Weights of a small transformer language model: 2 heads of 128 (1 for keys and values), 695M tokens.
Each number is 50 + 15 x the weight over its row's rms, rounded and kept within 0 to 99. Layers, rows and columns count from 0. The size before them is the row's rms in percent of the matrix's.

# layer 18 MLP down (transposed), 1280x256, rms 0.0763, rows 134-161, columns 128-255
104:24 37 42 51 50 42 56 45 60 27 73 48 72 55 37 60 44 72 40 22 65 51 35 46 73 52 48 77 61 51 81 31 49 60 66 28 72 71 50 56 32 53 51 73 42 44 76 64 26 47 37 45 58 43 45 37 40 55 67 78 54 66 45 43 26 54 66 26 56 49 89 03 29 62 46 62 63 45 39 64 97 44 58 74 56 56 38 80 72 40 39 48 40 08 31 54 62 46 65 47 88 45 68 42 55 38 52 48 50 41 60 27 54 27 63 62 68 73 46 57 73 62 43 38 51 53 56 56
091:59 41 39 45 21 51 58 39 26 50 76 52 41 68 41 67 38 77 42 82 60 64 48 56 76 68 44 41 71 51 61 54 45 41 40 45 34 51 24 37 25 51 70 43 53 37 58 29 55 55 82 44 34 41 82 63 81 50 53 75 33 35 44 42 57 52 45 50 57 70 39 41 47 49 40 77 30 72 57 28 33 51 53 56 41 63 48 36 65 80 26 76 63 50 57 46 77 56 32 60 29 69 55 65 33 66 24 61 30 54 36 57 56 52 40 18 50 59 40 73 52 74 38 75 47 61 51 36
096:36 42 60 46 57 74 51 50 22 31 49 36 42 28 60 42 49 70 40 38 54 37 58 57 45 63 37 54 00 65 63 35 17 59 46 44 36 54 75 66 39 53 59 71 42 60 21 81 43 33 49 54 62 41 81 61 60 67 62 55 38 32 18 31 22 69 55 68 34 51 83 66 78 50 56 50 61 69 52 42 30 33 29 35 57 63 75 79 14 54 49 43 43 69 17 63 34 32 47 43 22 61 37 30 47 45 71 52 47 57 46 48 54 47 47 50 51 60 35 33 41 59 52 40 64 53 63 44
080:32 78 31 33 15 58 56 32 49 30 27 38 50 53 41 59 34 66 39 46 36 32 44 42 59 55 68 35 28 37 44 88 52 42 47 66 33 59 66 62 73 62 50 84 66 36 58 52 67 59 37 56 58 30 31 60 66 62 80 79 71 61 52 25 57 71 20 61 42 33 58 52 36 72 34 60 50 51 56 55 60 34 40 47 48 57 39 56 79 59 49 53 49 58 68 58 76 50 21 34 16 52 36 10 43 55 42 42 63 44 43 67 36 52 53 18 73 59 26 67 54 40 71 34 52 37 29 19
108:44 41 18 90 65 37 37 60 79 58 03 70 59 74 46 54 39 40 47 42 53 34 37 45 33 30 49 22 67 43 41 54 55 24 30 36 51 58 37 60 85 63 42 72 56 32 39 43 84 59 57 69 30 74 45 52 49 52 67 44 54 66 55 75 65 40 55 48 64 48 52 37 56 35 45 59 44 43 49 62 57 36 52 71 29 16 70 33 36 58 62 49 48 63 55 62 47 49 61 45 69 44 66 75 68 57 59 37 55 40 52 59 69 37 73 63 29 52 43 37 55 57 57 61 60 34 65 75
093:40 26 52 40 38 63 70 51 47 55 41 39 44 73 71 42 64 50 79 55 57 56 28 14 60 57 78 57 59 48 46 67 24 58 50 47 62 50 66 41 62 58 45 76 65 52 64 61 53 58 70 37 60 61 52 41 57 30 52 23 27 46 37 83 41 59 46 47 59 52 34 25 58 68 50 49 59 37 55 56 00 56 52 37 38 40 45 66 31 36 41 33 37 59 60 58 56 36 61 58 55 60 60 65 41 72 43 64 48 45 38 74 57 32 48 67 36 60 60 67 68 62 38 54 80 81 76 53
108:48 54 29 41 85 25 67 49 57 47 59 89 70 29 71 66 48 61 61 46 30 44 53 50 38 45 30 22 44 62 57 60 76 37 63 45 57 60 31 64 53 54 52 61 56 39 34 30 26 39 46 57 53 40 51 71 56 40 53 89 46 30 57 52 37 69 46 60 70 75 53 56 60 48 55 61 46 51 47 30 60 55 47 37 48 30 36 38 86 40 58 55 35 58 25 47 74 31 20 59 76 55 30 85 43 21 47 35 64 39 32 38 41 23 64 21 32 64 60 51 58 47 55 56 54 29 57 44
096:39 48 60 36 59 49 33 24 46 60 50 42 63 47 56 62 40 56 25 70 53 44 55 55 27 55 53 63 71 78 43 42 45 72 67 40 68 56 35 37 33 55 62 80 53 50 47 61 07 39 45 57 02 62 28 55 59 39 72 35 53 43 78 53 36 62 65 48 55 26 53 43 57 31 44 50 62 48 60 34 61 43 28 52 42 73 60 44 71 54 63 32 49 28 58 18 59 39 59 50 47 64 47 42 64 31 23 66 48 58 75 40 46 36 52 65 67 67 48 43 62 48 64 51 51 39 52 86
107:74 79 67 81 69 66 78 29 62 22 24 35 52 61 49 27 43 69 37 53 59 56 38 41 87 56 28 42 84 37 40 30 48 51 53 31 65 41 91 54 31 60 59 21 34 32 42 55 48 51 43 39 35 68 73 38 41 68 33 40 53 39 32 40 44 45 42 56 65 35 25 55 53 53 59 63 60 57 44 48 38 46 53 43 49 55 18 69 51 41 29 32 45 62 42 78 49 37 12 22 59 50 41 33 47 36 53 63 55 47 24 22 54 58 54 66 75 32 53 31 56 63 64 64 55 76 62 37
096:68 49 63 31 24 60 39 44 65 42 35 71 36 79 56 59 72 56 53 36 55 27 69 55 67 26 62 51 78 16 36 27 44 41 58 63 42 65 44 52 68 69 66 58 19 78 60 68 55 37 47 26 61 21 30 29 47 45 73 54 55 78 29 52 58 25 44 60 59 53 25 53 74 46 88 55 55 45 57 49 57 59 43 73 23 25 34 77 64 51 43 61 56 54 37 64 52 40 54 35 44 51 80 16 70 53 24 46 31 50 44 34 74 38 41 43 56 53 64 36 42 55 56 61 50 46 58 26
104:18 23 63 55 28 38 58 48 68 34 50 61 40 44 37 32 35 69 51 47 57 50 38 36 46 59 58 36 57 47 72 74 52 62 59 25 45 32 47 25 47 57 42 52 69 56 39 39 52 16 50 47 53 44 22 74 73 60 50 42 41 59 29 50 70 61 38 38 39 44 58 42 38 64 54 42 68 44 39 19 47 45 58 58 49 57 34 90 47 28 53 48 57 80 22 88 53 68 66 61 45 75 32 58 51 44 57 35 36 35 43 15 61 72 58 72 34 51 39 65 32 37 60 56 58 48 72 80
099:55 32 39 38 69 35 63 81 58 79 65 49 43 49 20 18 07 61 70 74 89 40 69 36 72 38 48 56 14 62 39 40 46 76 50 47 52 47 40 65 48 35 56 44 50 60 62 40 61 55 47 56 39 75 63 66 66 34 45 33 31 63 46 52 77 49 39 57 52 48 50 56 69 69 66 45 27 78 41 49 52 54 25 56 59 55 54 27 48 21 53 46 25 68 37 23 52 45 50 59 36 58 86 41 45 57 58 55 44 60 41 47 52 86 50 22 43 59 61 31 51 29 46 50 39 62 54 33
092:40 38 65 84 79 47 73 40 44 54 30 65 48 71 39 60 40 61 51 59 44 62 52 33 47 59 55 49 82 59 47 45 59 61 52 33 48 38 74 76 59 69 56 69 43 30 48 64 63 44 55 51 61 15 55 68 54 57 80 63 44 75 71 81 44 58 57 38 28 46 73 47 46 62 49 48 36 13 58 33 24 46 17 21 54 63 41 41 51 51 58 73 53 49 68 81 43 56 21 12 85 51 40 16 44 39 63 36 58 43 62 65 79 72 31 37 48 48 52 47 60 33 66 39 69 44 58 65
096:42 73 30 44 38 73 53 54 77 44 54 33 52 29 42 44 27 77 36 41 43 48 67 48 39 49 46 35 49 68 53 24 39 57 38 50 64 48 59 48 56 55 43 64 10 54 24 78 46 22 44 54 65 53 57 24 52 56 34 71 46 56 59 45 50 65 27 42 35 82 42 46 47 70 65 41 53 27 57 49 80 25 40 41 64 29 66 47 37 37 53 83 57 53 35 60 61 87 76 22 58 57 51 24 46 44 22 60 55 46 52 41 79 31 37 44 46 49 50 48 63 32 55 35 58 55 50 38
118:44 26 47 50 25 74 51 54 65 25 35 30 58 55 66 19 60 63 61 19 77 73 49 32 56 62 41 50 30 48 54 62 39 36 47 45 27 56 32 36 37 74 54 56 51 64 77 70 36 48 41 48 65 18 81 54 61 47 35 55 56 47 39 45 48 28 62 50 60 61 55 68 55 41 25 73 53 44 50 39 47 27 42 64 32 58 44 63 70 53 42 51 61 63 31 54 44 52 52 66 23 84 26 40 53 63 41 42 44 58 51 67 37 56 50 54 43 39 68 74 29 60 55 68 54 53 46 55
098:52 27 52 57 54 28 49 40 87 49 48 69 68 61 49 45 41 48 59 44 97 65 34 24 17 34 33 46 40 61 52 84 56 53 36 36 54 39 54 51 36 26 53 60 60 62 45 41 17 50 40 43 50 43 43 24 50 48 60 68 26 30 42 72 27 80 60 61 44 50 57 68 66 34 42 53 47 37 32 20 46 32 43 46 60 42 51 24 78 57 51 54 54 48 44 90 55 69 56 51 44 33 48 36 51 61 51 70 43 58 43 85 44 41 54 10 53 41 38 51 41 64 70 48 42 50 70 46
090:37 43 50 30 51 59 41 46 44 66 46 35 52 61 57 37 51 40 60 57 60 66 52 43 64 49 47 37 34 66 26 52 30 55 40 54 44 40 55 63 61 34 77 62 17 66 52 31 36 56 25 52 83 57 59 56 48 39 79 35 33 82 52 63 53 56 67 58 30 35 64 57 64 49 39 37 15 60 44 61 39 55 49 46 46 64 60 55 61 74 71 56 21 39 68 62 55 37 58 44 28 52 70 31 42 24 24 45 34 47 58 71 76 86 04 35 53 46 44 41 45 65 49 71 40 59 62 30
092:66 60 24 46 47 39 30 87 65 57 34 32 33 55 62 38 22 41 29 44 30 38 64 69 45 39 41 40 43 33 68 55 41 53 34 58 37 48 47 55 59 39 54 51 49 60 60 69 57 36 57 49 51 49 49 45 91 86 52 50 49 71 26 26 54 44 55 62 44 59 74 19 34 60 41 56 79 38 39 42 45 36 79 47 64 45 62 48 55 55 24 48 57 57 42 35 34 66 31 52 39 50 75 43 26 63 77 37 77 44 29 37 76 55 70 62 40 58 31 74 52 59 37 58 51 58 64 75
090:52 61 58 42 79 46 32 65 32 73 53 51 57 36 58 51 25 45 45 60 55 59 44 46 60 33 56 62 49 42 39 48 43 32 40 49 50 44 30 64 67 33 50 67 28 34 41 62 53 51 83 72 65 45 78 43 67 34 25 39 42 34 32 62 33 67 64 69 65 58 81 37 45 51 33 25 50 41 41 71 63 71 60 64 69 51 73 60 59 53 43 34 29 36 42 23 77 41 47 42 47 56 26 62 25 43 38 34 46 61 55 59 66 62 72 37 30 39 49 47 58 66 31 52 52 76 40 66
108:46 51 42 50 58 78 38 64 40 89 29 54 51 56 39 41 54 50 71 55 53 55 27 53 35 60 72 64 62 34 59 52 29 48 22 54 50 66 17 52 69 98 54 61 50 34 72 51 49 53 54 55 36 43 50 40 47 51 40 49 57 50 54 48 60 70 27 41 33 56 64 40 42 36 55 53 47 12 65 48 67 57 44 42 76 52 53 50 63 36 69 39 27 42 54 47 68 46 81 70 41 25 42 53 74 60 62 36 24 47 71 21 57 54 72 77 63 49 46 39 42 44 45 50 73 49 44 77
092:30 27 62 40 39 54 29 60 61 56 91 39 02 46 64 47 72 40 61 77 68 58 78 46 44 53 30 38 55 47 34 48 43 52 44 54 40 58 55 65 34 48 42 70 51 60 35 66 37 71 77 32 44 66 79 56 47 41 33 65 55 77 69 51 53 60 80 84 43 56 44 70 60 52 53 57 35 43 54 46 55 44 33 83 63 42 57 58 33 56 47 71 87 65 27 23 52 71 44 47 45 51 53 39 46 48 59 63 48 47 48 49 58 16 38 51 64 67 34 34 50 59 57 72 24 34 75 29
104:72 76 55 56 36 51 68 26 61 54 57 66 43 44 57 42 48 48 51 34 74 78 44 40 55 77 39 33 50 23 43 28 57 51 71 47 20 59 16 08 57 32 30 41 73 78 61 43 52 66 55 57 23 37 49 41 61 55 61 28 73 50 53 72 48 16 84 56 16 48 67 35 35 68 51 49 50 70 75 32 55 45 23 18 58 52 66 47 25 59 44 50 88 35 33 60 68 34 80 31 34 72 51 42 47 50 33 50 44 49 55 56 45 60 09 74 45 48 22 37 51 59 44 58 15 50 69 57
100:23 34 58 43 17 65 45 53 50 60 64 56 46 59 52 65 59 50 20 50 57 35 47 42 51 34 53 42 56 51 54 47 25 46 56 40 58 48 67 56 45 69 41 46 79 50 56 44 37 66 55 45 74 36 17 40 63 38 71 37 43 63 42 34 24 46 60 47 52 95 47 32 33 31 46 31 54 25 65 41 59 57 20 44 49 46 43 67 48 95 56 31 29 35 39 41 14 39 38 36 56 66 34 57 55 53 59 57 41 33 59 38 70 50 50 86 39 35 49 51 38 47 49 83 52 34 67 46
089:31 51 49 42 46 53 41 54 37 54 20 41 66 49 51 44 56 32 40 62 10 51 16 45 45 50 39 22 68 43 48 35 50 58 64 80 41 71 19 41 35 37 50 34 53 40 47 41 75 65 61 28 65 32 57 27 51 37 63 39 61 61 64 30 42 62 40 23 70 22 60 38 48 75 54 50 60 23 29 42 58 64 77 69 79 68 42 64 73 59 08 53 38 57 52 43 45 65 58 56 43 21 61 71 60 51 42 54 58 47 69 66 53 57 29 71 35 42 23 49 68 48 52 37 77 62 56 52
120:46 61 23 41 51 39 65 64 45 65 24 42 43 64 41 65 62 28 63 43 99 72 18 12 38 59 59 77 52 50 47 61 60 44 70 29 43 40 57 50 53 51 69 76 65 29 61 28 56 40 64 41 80 57 60 49 53 44 11 39 40 26 51 46 55 94 52 46 41 36 47 44 60 33 54 40 36 71 49 33 48 71 42 29 17 48 46 70 70 60 64 36 70 40 64 27 51 76 60 59 53 59 36 59 64 46 52 16 41 60 64 44 47 52 44 44 31 53 57 52 57 37 50 44 44 13 43 60
098:20 50 58 73 56 19 50 56 60 64 37 56 59 55 44 58 37 67 58 29 20 60 35 24 44 25 57 60 66 48 56 63 05 53 54 11 57 61 39 34 28 69 47 59 52 51 73 64 38 53 36 51 34 59 26 39 47 57 52 58 38 33 56 35 45 48 04 39 68 56 39 39 48 72 43 53 54 54 37 40 85 55 56 49 53 70 58 67 53 10 67 62 44 62 28 52 63 51 47 45 48 26 60 46 52 57 58 65 51 69 36 55 61 77 43 63 42 54 21 32 83 30 34 42 35 47 56 23
099:44 35 37 49 56 40 45 50 45 54 52 47 52 38 60 58 49 39 83 46 56 67 52 47 41 52 49 56 94 64 22 76 58 91 72 59 34 60 46 46 27 56 25 63 45 47 49 57 45 49 40 44 29 46 60 34 59 44 39 26 80 75 33 56 59 56 36 38 56 62 43 49 52 59 18 33 45 61 19 52 60 69 46 60 39 47 65 56 78 80 36 43 51 31 67 24 51 37 39 43 21 64 39 49 73 69 54 55 51 58 49 77 51 46 35 34 34 48 51 55 37 49 50 59 63 53 49 45
111:56 54 34 65 46 40 23 28 45 34 35 55 52 50 28 53 24 58 43 67 74 49 58 27 36 61 56 64 89 28 76 79 34 56 59 34 60 38 57 51 26 50 59 55 49 26 48 67 70 59 55 50 33 39 34 50 68 41 50 53 22 36 57 41 51 56 66 32 56 76 55 55 71 50 38 45 36 34 54 73 28 34 34 58 67 55 48 21 43 46 20 34 49 60 52 41 75 49 60 30 45 09 45 58 35 46 70 47 61 63 56 68 52 45 81 62 45 34 47 50 46 59 43 58 70 30 96 85
# layer 18 MLP up, 1280x256, rms 0.0833, rows 135-161, columns 128-255
091:44 79 74 51 57 39 62 37 63 58 40 41 45 42 73 42 68 46 56 35 49 55 61 69 28 62 51 25 18 29 57 43 32 30 53 66 68 30 71 58 36 68 64 62 63 22 60 68 41 32 53 62 65 53 29 66 64 68 44 41 86 43 71 42 38 57 37 64 55 65 53 57 36 59 06 45 60 36 62 24 67 34 63 42 54 11 47 51 46 26 59 52 60 40 68 49 39 38 42 60 53 55 38 38 42 31 65 37 63 47 49 47 45 75 78 50 36 43 48 45 42 31 43 72 52 67 80 53
099:70 64 49 51 20 46 75 75 44 49 15 53 54 72 63 43 37 63 55 43 36 40 54 37 59 55 43 66 44 27 67 56 50 42 59 60 64 24 25 62 47 53 59 46 26 36 85 31 39 57 54 43 42 50 52 39 63 68 55 36 70 56 55 40 70 49 44 37 51 46 17 50 69 51 51 62 60 19 57 39 56 55 80 65 60 38 46 74 37 30 74 62 31 53 52 40 49 44 62 36 51 46 61 35 38 46 60 37 66 79 36 50 89 41 29 36 46 69 49 52 63 56 64 44 45 42 61 47
089:73 37 74 63 54 30 66 52 58 45 35 43 70 49 68 39 83 67 80 54 58 74 58 44 33 37 50 53 24 36 40 65 56 38 27 20 73 52 49 60 26 54 50 38 25 51 51 63 64 55 54 34 46 23 52 53 60 51 31 54 27 10 56 76 42 50 66 53 53 32 45 43 55 50 48 35 53 59 60 49 47 47 54 50 36 50 47 36 64 39 86 48 72 50 47 59 40 57 69 57 37 43 46 90 60 83 74 44 43 36 54 34 66 57 52 37 39 71 49 45 43 73 76 40 71 21 48 71
098:19 60 75 57 37 34 54 64 47 28 53 39 60 45 52 53 71 75 45 49 16 33 50 32 82 26 37 47 28 66 91 53 44 53 51 34 63 47 69 52 51 62 59 38 31 46 63 81 37 56 42 51 63 37 36 55 35 77 73 51 50 54 52 28 44 40 56 72 51 73 60 59 45 52 69 49 49 53 53 35 44 71 66 28 48 16 46 81 46 55 62 18 68 67 45 69 68 46 38 55 31 49 39 30 56 38 57 55 69 35 38 42 34 51 75 51 66 43 56 47 39 54 57 30 50 59 38 36
102:42 31 72 61 58 37 65 31 35 48 61 38 64 32 47 42 47 53 58 44 67 54 57 62 66 36 34 72 62 35 48 44 69 55 56 71 77 53 55 49 51 27 43 27 40 55 51 29 55 57 56 51 32 33 88 48 58 63 51 81 48 70 74 51 81 58 36 32 17 41 30 51 45 32 19 43 33 39 47 47 64 29 44 13 53 60 56 44 41 53 25 39 68 29 63 34 27 57 50 56 61 22 55 37 82 59 54 25 28 59 76 64 36 44 41 42 30 65 51 58 38 81 35 80 42 77 15 68
103:48 73 74 29 30 52 45 51 52 29 36 11 59 36 41 30 63 12 45 46 47 31 47 65 56 62 80 70 21 37 41 72 39 50 56 36 54 40 42 60 28 18 39 53 56 59 62 67 80 47 49 61 69 42 51 52 47 71 74 26 52 64 55 62 64 36 64 30 42 44 68 71 36 50 40 34 29 23 39 69 36 57 63 44 53 66 38 57 48 60 47 48 49 41 74 36 45 41 59 52 20 45 48 29 54 85 58 61 53 62 59 60 35 72 62 49 45 64 49 31 45 56 25 66 63 58 36 70
099:57 50 68 68 50 50 60 52 51 50 73 61 64 62 63 53 30 34 62 48 50 42 34 62 61 53 41 23 54 46 99 44 57 48 23 33 54 49 59 73 46 22 77 61 34 35 58 46 57 48 36 61 54 36 59 53 27 86 46 39 35 36 46 55 64 79 35 53 43 43 41 18 42 34 30 62 65 48 38 41 61 53 50 74 41 73 68 45 55 44 53 35 51 48 51 49 34 75 40 58 55 49 69 57 72 50 66 27 38 63 31 34 41 31 38 49 35 45 55 52 64 50 44 43 68 56 36 25
107:64 54 50 76 59 43 49 34 40 65 33 48 33 36 71 35 28 18 61 42 42 45 43 61 50 80 83 61 60 36 69 40 65 40 46 27 50 56 61 67 51 33 58 77 63 60 75 66 76 51 53 45 35 44 44 33 64 47 48 63 71 46 42 56 53 59 59 56 39 17 54 45 34 48 47 53 54 66 61 46 53 66 24 49 56 01 36 51 54 40 64 59 53 68 49 34 41 41 47 12 60 69 65 64 38 69 63 33 60 65 50 31 42 14 54 54 43 40 65 35 62 73 58 52 39 68 61 37
099:56 55 34 82 71 51 37 20 56 33 38 23 41 38 65 67 43 54 67 76 30 40 50 58 65 67 34 57 50 56 37 71 58 19 53 45 33 41 44 27 42 51 32 49 67 44 67 47 77 54 58 43 32 50 51 40 70 64 72 44 68 37 50 39 62 79 72 21 30 42 61 58 48 73 31 44 33 63 42 71 71 46 40 34 53 37 31 43 61 43 48 53 42 43 65 43 52 67 60 60 61 67 43 70 21 35 49 20 57 68 60 47 35 17 56 32 50 41 54 29 60 67 53 47 59 36 40 65
102:58 63 68 45 26 81 67 31 56 63 26 53 38 57 62 42 70 45 58 39 40 39 70 67 21 55 54 91 54 29 25 77 41 34 47 67 35 53 50 73 44 58 51 54 36 32 46 48 48 64 52 48 61 60 60 42 59 53 64 37 77 56 36 77 31 74 35 60 57 43 53 63 42 57 45 37 31 39 55 36 71 56 57 58 44 45 40 72 38 68 65 57 38 49 62 49 35 53 66 43 21 24 57 55 33 56 51 31 73 56 42 59 29 30 67 40 86 55 77 45 99 47 23 67 22 34 60 18
099:52 75 44 24 46 55 47 51 46 47 22 38 62 40 45 54 53 64 42 51 54 54 41 29 35 30 76 44 40 66 81 64 22 44 53 75 67 42 54 47 69 56 45 60 45 67 46 40 68 45 75 32 33 34 77 44 37 49 55 39 53 51 53 29 52 40 54 52 39 67 65 73 71 56 77 45 32 53 64 55 68 29 43 67 50 62 48 41 53 38 61 63 32 62 57 51 61 62 34 44 41 58 51 61 55 71 82 53 34 67 53 42 50 57 56 35 66 30 18 63 49 53 70 66 43 62 40 73
094:49 67 76 56 45 32 34 40 56 37 54 48 44 65 44 84 59 62 33 70 32 46 60 61 42 45 64 56 34 37 46 41 59 70 45 30 53 37 35 47 54 54 39 40 78 63 80 56 85 64 59 47 19 59 33 34 32 60 56 64 71 38 21 50 32 81 55 82 68 48 73 63 12 38 58 56 52 64 50 68 63 50 50 72 60 63 51 83 51 58 53 53 40 58 48 40 59 63 27 66 24 81 64 66 43 72 54 18 39 51 45 65 34 46 59 50 57 29 74 50 25 37 41 67 37 46 44 58
097:52 46 52 40 34 54 57 59 25 37 29 55 69 47 59 33 51 41 53 48 67 31 29 52 65 57 64 44 33 61 33 83 76 66 52 43 56 21 55 85 36 42 61 52 48 57 48 45 56 47 29 27 44 56 49 53 33 71 33 36 46 70 72 46 28 66 78 60 47 56 11 42 36 34 33 50 46 19 61 63 52 55 41 43 55 58 39 39 46 49 28 49 44 45 63 12 86 67 33 17 52 62 41 45 53 35 52 58 33 75 47 54 42 58 35 61 41 52 40 29 62 21 54 42 22 53 67 45
111:33 44 35 49 60 33 52 44 40 52 48 67 57 45 57 78 75 76 41 56 38 52 47 56 54 39 45 54 27 55 88 47 38 48 52 56 99 43 47 38 52 44 53 51 41 44 32 39 52 70 45 93 28 53 73 45 96 52 51 50 54 75 35 67 54 69 50 47 52 32 33 46 52 53 41 52 50 65 52 38 64 34 29 36 59 39 59 49 49 32 52 65 64 21 52 52 47 71 45 65 43 80 63 18 31 18 35 43 29 54 37 37 45 67 99 33 47 74 29 63 80 54 61 53 27 38 52 39
100:51 51 28 65 49 31 88 73 39 34 47 52 42 49 18 31 66 31 58 56 63 47 24 56 56 40 66 68 49 64 61 38 62 64 55 32 65 63 31 67 44 57 44 42 49 58 65 47 48 73 48 71 51 61 43 36 32 60 61 51 67 83 50 55 58 50 67 67 49 31 61 24 42 65 40 43 36 49 19 55 49 28 26 31 50 52 74 51 73 45 73 52 18 45 64 17 56 48 38 47 47 55 78 67 50 42 53 40 58 41 24 33 51 62 57 45 32 29 47 46 62 34 55 34 64 49 55 54
088:44 56 59 67 53 22 60 36 54 47 57 63 51 52 31 65 38 61 58 43 31 25 59 55 32 45 50 45 42 24 85 79 47 46 67 26 47 50 59 27 48 60 39 51 81 48 52 60 57 42 53 50 18 12 46 38 46 48 47 53 75 50 64 36 62 58 34 20 64 50 39 57 44 55 53 67 52 45 52 39 52 50 48 28 67 35 27 63 53 41 30 65 85 58 44 32 32 65 33 50 77 64 52 79 68 54 69 45 48 28 28 46 33 28 78 23 56 48 36 72 58 54 59 48 79 47 41 77
095:56 56 39 47 54 53 67 53 47 53 66 71 68 41 49 33 55 69 53 68 59 38 44 55 34 54 51 87 39 55 34 53 94 31 12 51 46 38 60 75 31 34 82 69 52 69 51 15 59 86 29 39 40 51 47 34 56 49 74 72 41 40 64 45 55 59 54 35 56 58 51 57 71 12 37 47 58 40 30 35 61 57 40 41 41 26 23 47 57 66 38 26 45 70 35 40 77 49 50 69 53 59 61 20 58 63 63 59 58 61 68 69 34 37 57 61 61 38 68 71 36 58 62 39 58 67 47 58
091:20 46 60 35 37 54 63 53 23 34 49 21 50 63 46 59 39 24 58 48 40 43 28 61 50 46 66 57 44 26 32 41 64 34 39 65 81 24 48 49 39 67 31 34 81 59 57 57 63 77 27 61 41 39 48 45 56 51 66 28 50 68 35 69 65 53 27 49 27 64 45 38 48 52 58 41 49 30 49 55 65 72 53 21 45 72 44 53 76 62 60 17 62 34 35 56 61 36 60 67 65 72 45 28 53 70 76 46 52 34 50 55 61 49 16 55 48 62 53 42 37 43 60 60 56 28 71 52
106:31 80 61 58 39 72 59 37 50 47 74 72 32 44 44 28 25 71 71 44 67 49 54 67 23 30 44 48 46 57 43 62 38 34 34 58 38 54 69 53 32 62 32 70 50 61 45 81 62 46 63 33 54 46 70 45 67 78 55 74 72 82 45 47 57 27 57 58 16 37 27 50 50 36 42 50 39 50 35 49 50 57 28 40 25 33 56 34 62 48 73 46 62 46 30 74 51 60 55 64 40 50 46 38 42 63 64 55 32 63 29 51 22 49 50 23 47 44 04 37 56 45 60 60 65 64 41 51
094:65 67 79 31 55 49 49 54 55 65 51 48 74 32 43 68 36 49 57 48 20 88 57 87 43 48 49 46 45 64 54 56 45 48 57 48 45 35 72 71 66 44 70 36 51 35 56 50 66 49 52 82 35 56 53 69 34 40 38 77 31 59 38 47 46 36 39 26 43 47 37 46 49 13 62 43 51 30 26 72 57 49 36 44 43 79 39 57 48 36 44 16 37 17 58 55 45 48 38 38 23 52 60 54 43 40 51 21 52 65 14 47 19 59 45 43 64 35 56 85 45 51 41 46 69 72 54 50
104:61 59 50 62 89 65 41 33 40 45 38 52 79 27 53 65 29 29 69 62 36 56 46 51 65 52 07 61 30 44 40 70 47 63 53 28 43 51 56 69 31 68 72 46 74 68 70 58 35 74 53 58 52 49 58 38 46 48 67 49 45 37 38 60 53 50 27 25 68 30 42 42 44 37 62 46 35 21 39 78 83 42 34 62 48 57 50 81 41 37 86 48 36 60 56 64 37 55 35 57 11 58 81 68 64 43 45 23 24 41 50 46 02 54 40 32 34 79 53 55 58 40 24 57 32 23 31 56
103:42 75 48 48 47 53 63 40 43 27 26 63 79 50 56 36 38 39 46 68 50 42 56 45 63 43 46 53 50 54 67 37 48 67 10 57 65 34 54 46 60 39 85 75 56 28 61 68 38 42 47 47 50 63 69 27 59 37 63 29 46 62 39 70 42 60 59 17 73 59 53 43 52 03 70 42 28 76 53 35 41 41 50 55 52 49 64 86 45 26 72 60 78 60 53 42 77 62 42 21 27 44 58 10 39 60 55 66 63 47 42 29 24 38 48 54 55 58 49 44 53 81 68 35 56 59 63 53
095:42 27 57 29 54 28 54 66 27 37 68 56 42 74 89 34 58 33 59 45 44 65 50 41 46 47 58 54 30 61 50 47 47 50 60 50 54 45 53 49 47 56 85 34 56 42 62 85 44 48 49 70 56 62 47 72 42 52 58 55 33 24 28 44 53 35 68 65 25 69 89 61 72 32 17 88 43 20 56 49 55 51 36 39 18 48 58 49 44 60 78 44 74 52 40 46 45 47 59 33 42 43 54 42 37 62 44 54 45 72 71 72 51 38 67 37 70 21 54 50 36 45 45 52 26 39 77 42
108:41 54 49 57 47 65 47 28 45 47 52 39 56 60 59 79 23 66 59 62 56 67 69 90 44 48 54 50 43 48 64 63 62 50 30 46 46 34 55 70 55 28 68 29 44 61 42 34 59 54 84 58 47 13 55 53 36 54 35 36 62 17 53 45 53 59 51 38 37 36 63 27 32 57 43 40 38 54 77 55 49 63 52 65 26 49 48 50 55 51 58 28 45 41 58 76 37 50 38 63 64 40 30 63 47 62 84 65 18 50 43 49 54 41 69 45 68 57 28 70 44 73 90 57 17 50 41 44
100:66 55 53 51 24 37 45 69 26 57 25 40 66 65 24 25 47 65 55 41 64 14 62 48 43 53 41 72 40 50 77 66 36 63 30 53 52 51 55 45 43 36 57 55 34 37 40 58 88 59 48 53 41 47 33 47 29 72 65 47 73 64 78 33 58 49 62 40 29 40 51 42 46 56 43 75 44 39 55 46 64 00 45 33 53 84 51 52 66 58 64 35 73 63 35 79 44 53 36 55 35 40 47 63 54 25 31 46 25 55 58 50 44 50 52 36 32 42 50 28 29 82 40 72 45 55 56 50
105:42 29 37 67 36 62 54 70 49 32 27 48 76 38 49 33 65 58 41 45 31 71 52 58 51 22 36 57 48 63 55 77 52 21 40 31 24 57 35 69 51 32 40 47 63 64 38 43 63 38 89 61 35 70 63 45 58 67 37 81 53 46 56 40 65 38 39 41 68 47 71 42 41 64 29 36 40 45 49 42 60 40 51 56 37 57 67 54 73 22 58 38 54 21 39 36 56 25 57 37 21 81 67 31 54 45 57 51 54 51 29 59 78 44 65 39 52 52 48 66 44 58 82 48 39 47 16 20
110:62 41 48 63 42 35 39 49 47 33 39 16 63 25 59 41 33 55 72 53 32 72 39 58 45 68 44 57 60 25 65 62 69 47 41 31 52 58 35 61 65 34 48 56 66 59 37 48 53 66 63 49 56 76 69 58 71 59 51 63 30 54 43 46 31 39 46 08 61 37 43 28 58 15 46 47 15 65 73 66 44 40 22 59 06 54 54 42 56 50 49 41 32 38 52 47 58 69 12 41 29 49 52 53 72 43 62 38 35 64 85 51 68 37 58 47 59 56 54 49 64 58 75 62 36 60 43 65